From a checkpoint of a small transformer trained on Wikipedia.
Architecture: LayerNorm before each block, learned positions, no biases in attention or MLP, untied embeddings, normalized queries and keys.
Training: a variant of Adam for these matrices, 5964 steps.
Each number is 128 + 32 x the weight over its row's rms, rounded and kept within 0 to 255. Layers, rows and columns count from 0. Numbers have three digits each. The size before them is the row's rms in percent of the matrix's.

# layer 3 MLP gate, 192x96, rms 0.116, rows 128-150, columns 0-95
089:147108128149117121137116139149099114109099149152194158042109111122098163128147116191066112102127151203143092116131192115079080166186159151092108139117177143164133061091153117132125158133136109097096075133120167164168148179081131160104186112143124131121154139154142085075127088116099086104
096:154086094151157200113120153120131150138142142154104105214141057171138095130106047154116138091096094154124154157064074117143107099156130076097152154153103128137100167128098144215167157152098119126105109145099166133134106113190157088098119119129113141112156082149099080192118139158107132138
092:133118062124120174116162093110150171093120129152160141143127114138086170095106050189098139117197153107108162154066081125121111124113162151088146170091158127116125103153136136168117119194114110111119155122148133153124125136093153069085120146115101193055106101113099148131188138216160116154
098:140148120160155099137181110103121147133096058133192137163143145151081203147117133091114131134109085118158092106083224127119142155125100074140130108145111166126075110116126087098118123136134153140147154120094057137039102166082127165150096103090176150090147161144180098084153136127162124143
104:163116132167115114099126188101134089079081065156171187133111114150153193182135207120092144054132134155091134064062173119112119139168118107125140084218154154120149074143106137143135100125172133101081121158115140095116144141111146106141116093162128140095150136171092132125150146160123099115
106:151137057103113102046130125101063115104169082159158164116102097056169147165105115084142150168135163104104151120132141117169079127122154120182118085196114137164149137098078130145126121135131163191085174135131111138127077104187133131188138139152167162126121139173118116131111188144085115102
097:127172111105147068096123121083186098159153086155112138125114144174104131104117112149122146117170097217099185112066137166074129164100053094119113178123130108112075139130142094141102119142107151130153142141125157162069116138200154160098153090107115094144112120120105162100200108115114141200
106:122101217136091125191123112135086165115132091150110169162177083133142125145128061079145097160112145076131143083144145119231102119142062137177128118132073124156091169087106136060132107083111100149071157135116095162112103125158167128142102118116154135134104139112162129141154190137124128145
107:152122165102088127087166120131141196089092173106137051153139093175141128130132130183074138080115090095085123136090099135107091156136147139196103169124136183209126121107076100142115105101114156104099125125165136065155100171160138044113141079125154134156171143139111112152143097093139116126
107:116171163120156095106134126119124129151128109023127199155093151134120181118093108089116157100133178154164161076138095138175120108128107086164111178176138123137139099195096116088152163124055116182158106075115146191088099106135128148151142134140146084097151064124091119140100084129135117152
119:116197146146119140106166124097124099188124158110125146137105137113107135143154089161133148130143096108185178186097071161134115095152108053066112110122166122113122130120091092137112138117109157082074100100202137094090143131088122169125116130149086120180122124120147066092129173132197163208
093:119139107127070086108157174189138068142112144152129162140132134201176105181114106081083213137139130138076111082101096113175105202097145116098154130082133113131116149146083090131138182108116097148137092160105130085104094131152117136157062083112148136098129141129137209110137124093147138102
097:123189105144131109123173134171156091144087129153200192124112151181100173130109119126162110099160112094113106105097160148182098125175136113148143095149095133143117178133129068116107075102116183173158171170075102142138117166144182111190099087081155118167104169116188086110144117096129121096
096:104077154112134175163133156175151165135076140119124200094196107153121133133120121143104164105113123150149176131123088109159105115151079089099193104113123142113156178146118121102147087099152162179122019112159102101183084102102069099094114155099102110080185133129146125125152168119150129150
098:142153130162166104134124104098121112138153154165153155090186159167143142173100131139081083113106102167128141102140162047056155110139126049129152122124086113165081146049129082149141123122171127123127139149226185162131148104136179080090156103102082108134144129164120119117114112124131088086
101:116081175193123110153125106147074103083092153099116167111138062163125160164138126140209107089083155151114140138129096139118127132064101144175147171145081070151127143113107152148143148135133100126109091060086116149082188120111081109130121130104107167111140137182170103143068143170181160097
101:067184148179117048158133141141137164140137174087099136140108096172134076156112160129136171121138165103081167129175149092154126156118088159124115152150115135184197084138139121106129105105152112142197160088141153147121127136156155080137107094057146124114079171104053099127110138135099085086
099:138090135126138205087142130155164035127128138140084118111073172102141115159121190182132128135132125072126107105165094103130145121158118117158071186144095164152137088111168108077116110188122126156139127130097128150152155140113113104132118028104115171085159193145135183123086116108125139096
092:123126137120122080097133134145067129076180177157146108193084117142150084121114135146153126130176102114094094189158100134145148124083054167140116132162209114129103109130172074180152161127120127151121115172104062144134107134193125131159101115123118107056077075123095097104144141124138181108
098:113143115096126116086146099090154099150099149138105104102224147149120073122193082110114146119090159096102144095160187127151160149118157084136128150174126145162081151125161139191104139072078116146168106124172119106160172161140116080081105123112171107106220134124142102152115123101145060136
099:157127150118149119167109120101153064086126104169137138155095150125157104144165122124103099144111158134152129120052113175117120106109105137140126141117146132095135126195182154119140087203107131073098134118153123182090076157074119199092147110154098110081122117155214094024123109116122134149
096:116144120135120141109143126076151099163121153183171102127065123178143112159089134135071131141146086176125178090115074145126059149116134113095133109163109091131168130084127136124121171146115126148124082160065144122094143124095164116039126114129121156124125178137135105145131027207166132178
110:088074162144129152123134172076156062164177188148109103093170141126119130135115152129142145132094122167167138082096113104098089109094108144176132120164143129141150141169124176118123143141115149149108056160107114094123157120146185191134166073150083060080087163147096147092152184168110097177
# layer 3 MLP up, 192x96, rms 0.11, rows 128-150, columns 0-95
098:155150176153140120167186097076119101092113202097164139142162157161156200134151108151138107099121100160137058074132138130146084132110103121146151116143120098167161093143136118142096099098186063053146194099156168136124100145141168093124161112153105105133134194106103126062116123134144084130
092:109121135127145184188119151101125170129132119074097149173155132145190102145130091077162148094093105128158136098095145123170119132090129143180088117124128090095124131132138136115071088087160167184071084086157200135166134111134168113086187133174104098148110130157154144142071095070180122085
095:065165104080076123090125109138137140106144124206170105120106113143154123136094149084105152186173162149124151085068167131167133123090128103146182169098132106150145158171144075147058128166183174082092139127077123091113109119194148106131176112125147155114091148104145140155174115158079131122
098:112122118075156096143168141089123130133080133106114102117111120108058129146123162146123092194108130129132116117084155123144155146152081161169123183149192137127173101184117147084100130159083107064098151194062128129121168090041157144146165157079168143074151133136174161157106109100144130125
098:158149143101123187126075157173074143169085134102125149172105076089100158142106107100084150113098149056107107077141098150193128172208117156146104118133131171151171101137121164104161168128091099118139116141102092116152160127120172118156103088115111147113157198105127161157104184075110078128
106:146148153095086084157119164163085112075062140155106200139113136144053155108149092135138191120090169141160100098120083113181160126170174146148092130086113139128179084142131134082070108156164117146138083111115121124120139148154104067143129186138113127160099150142179122146141170087164149073
101:102090090163098097165154174149130119099128108098175112143118157164148146175239211125081157112163122189141125155131127143143087095120160116134090150133103135146122118119146065192095145183175077058094098116093125138084126167108130079109124105133134144123147133135076132096168144162139116126
100:156114114106129104143135115131114164108130152087086116091149070082149186169142086151143094157177096178136154104100098107115142154107144201165111103145162099137100109159102117102136119074122121149094117202158095069201115134124135150175110167164170133130140070038116127055108146122122122105
108:110127162158130092190144105175104112110133116185116187101138117107103140096156078163086175127142158119173064135122099114150126127133101067146129088125147116167133174137127127124167120151167094098113173128084170172139107112149126174218133130070131136119121135142130097114063172109148123023
107:136109158148110170106103132102169061169138117090121052102138088164168150167152138093149153171173162155107119182118099107125086095133096115141141188104095081139166120137104077126173149063137112178127143101158083101118065119181095142113149077067171149116153111134153093145136183103133139154
109:104093155123139144124181112186128139110140180139089143113160160075159131121129183094151148144098068140103068136111117091113069127099092165149065137089109132097089165239074147147068104104121075142161159162140118116136117111158165121120157143099155130146164147137145054144160109149116095118
101:109138130158093107176119140180120133133096103104063140085100076124125162178148115119073123132162107101147091059087173151131162117129121176154095112142075181153165110072089186080126121143184111124169161150072152103156198144108095073181136116145127115143113161121149129178131112106123104079
096:151132074152192123117131117128150175155145110098190087126177105147154147124119108143104143136124156105138161073150149214134152156137132126144152131145102148081105161044092107069135117055134136154156095113175134123174091078147143149059094148136115144157097141181164140129133069086171083122
099:112123085163141169051143111084151151142183168131106145113120130142156139119082143134068106088158095140114116066163167167180135129121110111157164110113102074135105106127147140133094115123147080172132131058164134156116170138123131137175076148084169132138056152093171168090100198064125149108
097:119132149131091113122158106143142137099077145180154128133115129122120211118106125138054155129123090144115126107174137060093102128159164065126118121164113164144076100097092159101145125088133113114121107128173173178125122140163181091111178090145144154119134135232117098124088069112079128059
098:153153118090150125055156086150075160125156183060175113104159129108135134106137109142170123121136142141155162142103142129116115120080133114175115161089164080207105105084108113120104127099162190123160071119116044146162127145109167104091146104104160163128059139088107137111152127092139164192
102:158078122059174137059140147168198141128143164160087097130163144124111126163166113173094165109080153103155099176174137107038166150120151132087061118113158098150150127165155145209099140099135150116089114128087094168110099142133113159092129113087134137101130118132184143094174117136127141131
099:198151090196167147177143168159123134113125087122083127123111107104142194155164093098085121133149132154166132111124178178113066227173149103123152157098107168091124108081102116152118139112094116100115091122072088118111135147100076136162162150199112127092135144143099113070130130166114123129
096:113082108191102096101136065081150130123147145098107107151115107139086103136135123146124149074091133125043210173147120144131139135135128138098114177132155061103140173114117158103100161109180073140135070143146157171152061128158097136150093123143156151128103120099128146155141161139078189202
100:072127167128117145119161154139129132132136149158119120104140085132125108128123158147085115132110078139074124174070125175113153098195115153227120183112172084119148066168148100147159154102134171118099125099127128093138132132131122156109119199114104177143100058114129131096158055114205084128
095:136105137107125181117076159131158178121101181132103192116156154172167126169116138115164159104154114126112117087123176114070136117116129111095123119094137064143146080151130153102186095236164129098073097195122120064159147117147123122101075145134134124095140102159172155118097117146087165093
101:146138212173111070100108126151175080091160073159105122101153086084152128161133118145182144082172156128172077098156185122111173127091121108144149156076104134093110190110140092095148124072102126115103131160139118083189199151128134123138132166075166115128143137132163113129094127130083117091
109:093138045086120132129139137174092184097098092093086160096093117136141110126140035134134121131103137082177147108125111136114134189130147112095170057168145189102096186138116163105075157131133178158091119172169113142156110168126121140146204095174106116086123126140128129131120123157113175110
# layer 3 MLP down (transposed), 192x96, rms 0.152, rows 128-149, columns 0-95
096:143139123108127151109112105185131134087116145094151138120114150093114103140126156124149107161165161163056171149102107068153113137133153230141162187157174086092097101168119125113118110127103149155105095109142101186149092090089084139138126228116110126087099107068096183105139122180097139122
096:158127168185119114172072112136125108137109170192074106060129097124190141079062085140118121124141125149155153151120147075150149131082177155146115105106175132100065159124191107136135154142088109171136145073139132100120169194132123084104113063111170130131125118129121094115119191137132170096
099:146069110135087132137147102165091202138172092167178100082102153093177089193130148047108147166096217129143102141116131150142111133097114128141121124119127077104157199102119104167148116096122128141086159107111153124090132098168148111100119178122121135213103131105147131115167112073131107147
099:127076177151125127190088105141106104144223098098110146136117139125156050100123112142104187144189144133124103155170117089090158110087175170088113128124070145107078187114146147103151152137109128131135122130118150193172112111142097108203153116125116103203129148145091130122130139121063117103
101:112074128167130134070124153104187155103125128097136133167097096121093079164165165125071138175117064111116165111097172103063129130062111109087124103144132133151098119141154150157140121141117108170147097203171154139119146116061121074133163126159196132091133188169133124182105136182143149122
105:144140088107146142101142158152147165143222122138106105114160099146100090098138115167099120082174155079064217158101131081091096127163131130096149086151172149053039126147115130139139120144146093137126083181110092140111149140115154153138130088103147151056106150124139145160144100166139128163
102:147102086112129135110164119121145153135190114136161101143127079107094119129162128096187107059151172182111077147029110164073120127103132136144117140106109129106098171114095165171086099158167080143124129164093175153060164127170121105069096099142113122190157153134180150108164129145138152130
101:171101154161130097129135144149117158139124132148126120132127079110133111083120135056135089135101132118092058147124131110108052167125058112118145155114120147107187149091197109141157160156135162173144087132168118156086111182098097061121168082097176130100134174232121106137144107147118128097
104:081173096144175113126132106142096157087076112139178148137159116164054169147126115233112142136099108094158103181125122080147070092143110113117092072154211084133150118122097103141110074128154162149144154158091106148151134174110099138160127192084091166120143157129132135116116110144132124095
108:133196114113087125167115097159121171115112141059055130136132132151146113143111080137142104149124093068103185115189097135160146129200126101146154138169152147140071172128091121157112135186110155142156109109077111195170079122127092148164111148167118133118105090128088162054137090083154116130
107:103128203134183111118132153089165083148193082137100106097102140160092083158119168118110096151108147097174160121100106096124102107161133134094167134122134090141167099107144178143154164175131154119115037135092137163118129143149121136114122100129126140178042074110156145107184053159102169132
105:116152095180113179104147175058116094127145203122135142143158103176153139097163141157096145158115133108063138170111145091102114132128124102107155104144153139125122211110187111012156089057118140127142077161141125103139106140095108142096129159116161118133096168169140095171138161118123105108
095:132052111151108109122170110146137141127221131089041128154071120157129102207139074143123108117162099170140162147105157110137152141138127093149137117158148110086131087084110154126149131086159100110137171093171146165142097139061074135093180128149184094118149121139141190143102087153123131151
102:111164132146166113099116098105122141087132172177133144128189122138123102176133175179067099132187087063098162187135164118120142133094091087155145105119197116137118151169162078064121112101153129192094125107150124173162120160104192101155088127157148125122104127082092097086119148095106167150
097:129118169098099083114107066149120120092114158153135108141139186095132174076109096190056128134147102133138176183109107092124090132169151107120182171143167184091126161159125154088123139121081068111111153157159147124137072124140046172132161177124122089088111130168082111131180139144138117130
097:085108135146118171140140090138099133111117153075115117086119183164185125161123164173162126164082144071126138122161108131134083096081117146168118155132189083140080111105122166084125113181118066092169141108126141195159099126109056196106129121085122182168086118091094137137138096118179129146
103:121090115145103136121090148129141151130135078124119134126101099138135106105178112104174135153113163096091139128173077114131013094147140157211109125107118169118111136175132179165119127130108129173118086078104194160159141065095099142123148117152169154113132157155121146173116047094187098097
103:118122085124128115127165132168156095113162164135042134107116126154119130143070108132127051098170130107141175181151100122119226107103120111113071066161129110187131134129133079131129089125136141172137086109113087126117118173110141146191100132206110155173138112120146126071129150140134188166
099:144084100129117117079131100158105111127225148147147084148121144112095122145075158071137107127149090038109145141113163136129109122112076154130107124128118126084114146192167161140084120107136116116190148166154201152094131147129097143082144146193155090065134153189165104150169098119099123118
100:152165176129055140111132097168190138118078123158131156121110135093124116142106120064204114135111159163174110127196138121145138106133091158084113125122131153155081106117102136147128104061069097151122136105072114107122109164116137124146060122151175133114132116109131217106138116108118220172
095:129085128174124125118127093130101094108098140136158127148119142136190098200071110150139107088156053141163054109186092152113131112102181112108167172124132109096179127123157173118141128132133143111112133048160179147207087157128123095123110095108158091138140077175190148160141115113089145130
101:128156101138161103115112087102133079138085143138090123127142147142095075137123151138046147168129113087144126186164140148161047127119136127154127126116127169168127071092077134126121090124203179097147153106136160169061182120098159142114155095108156153060095155151081173123134091174171124152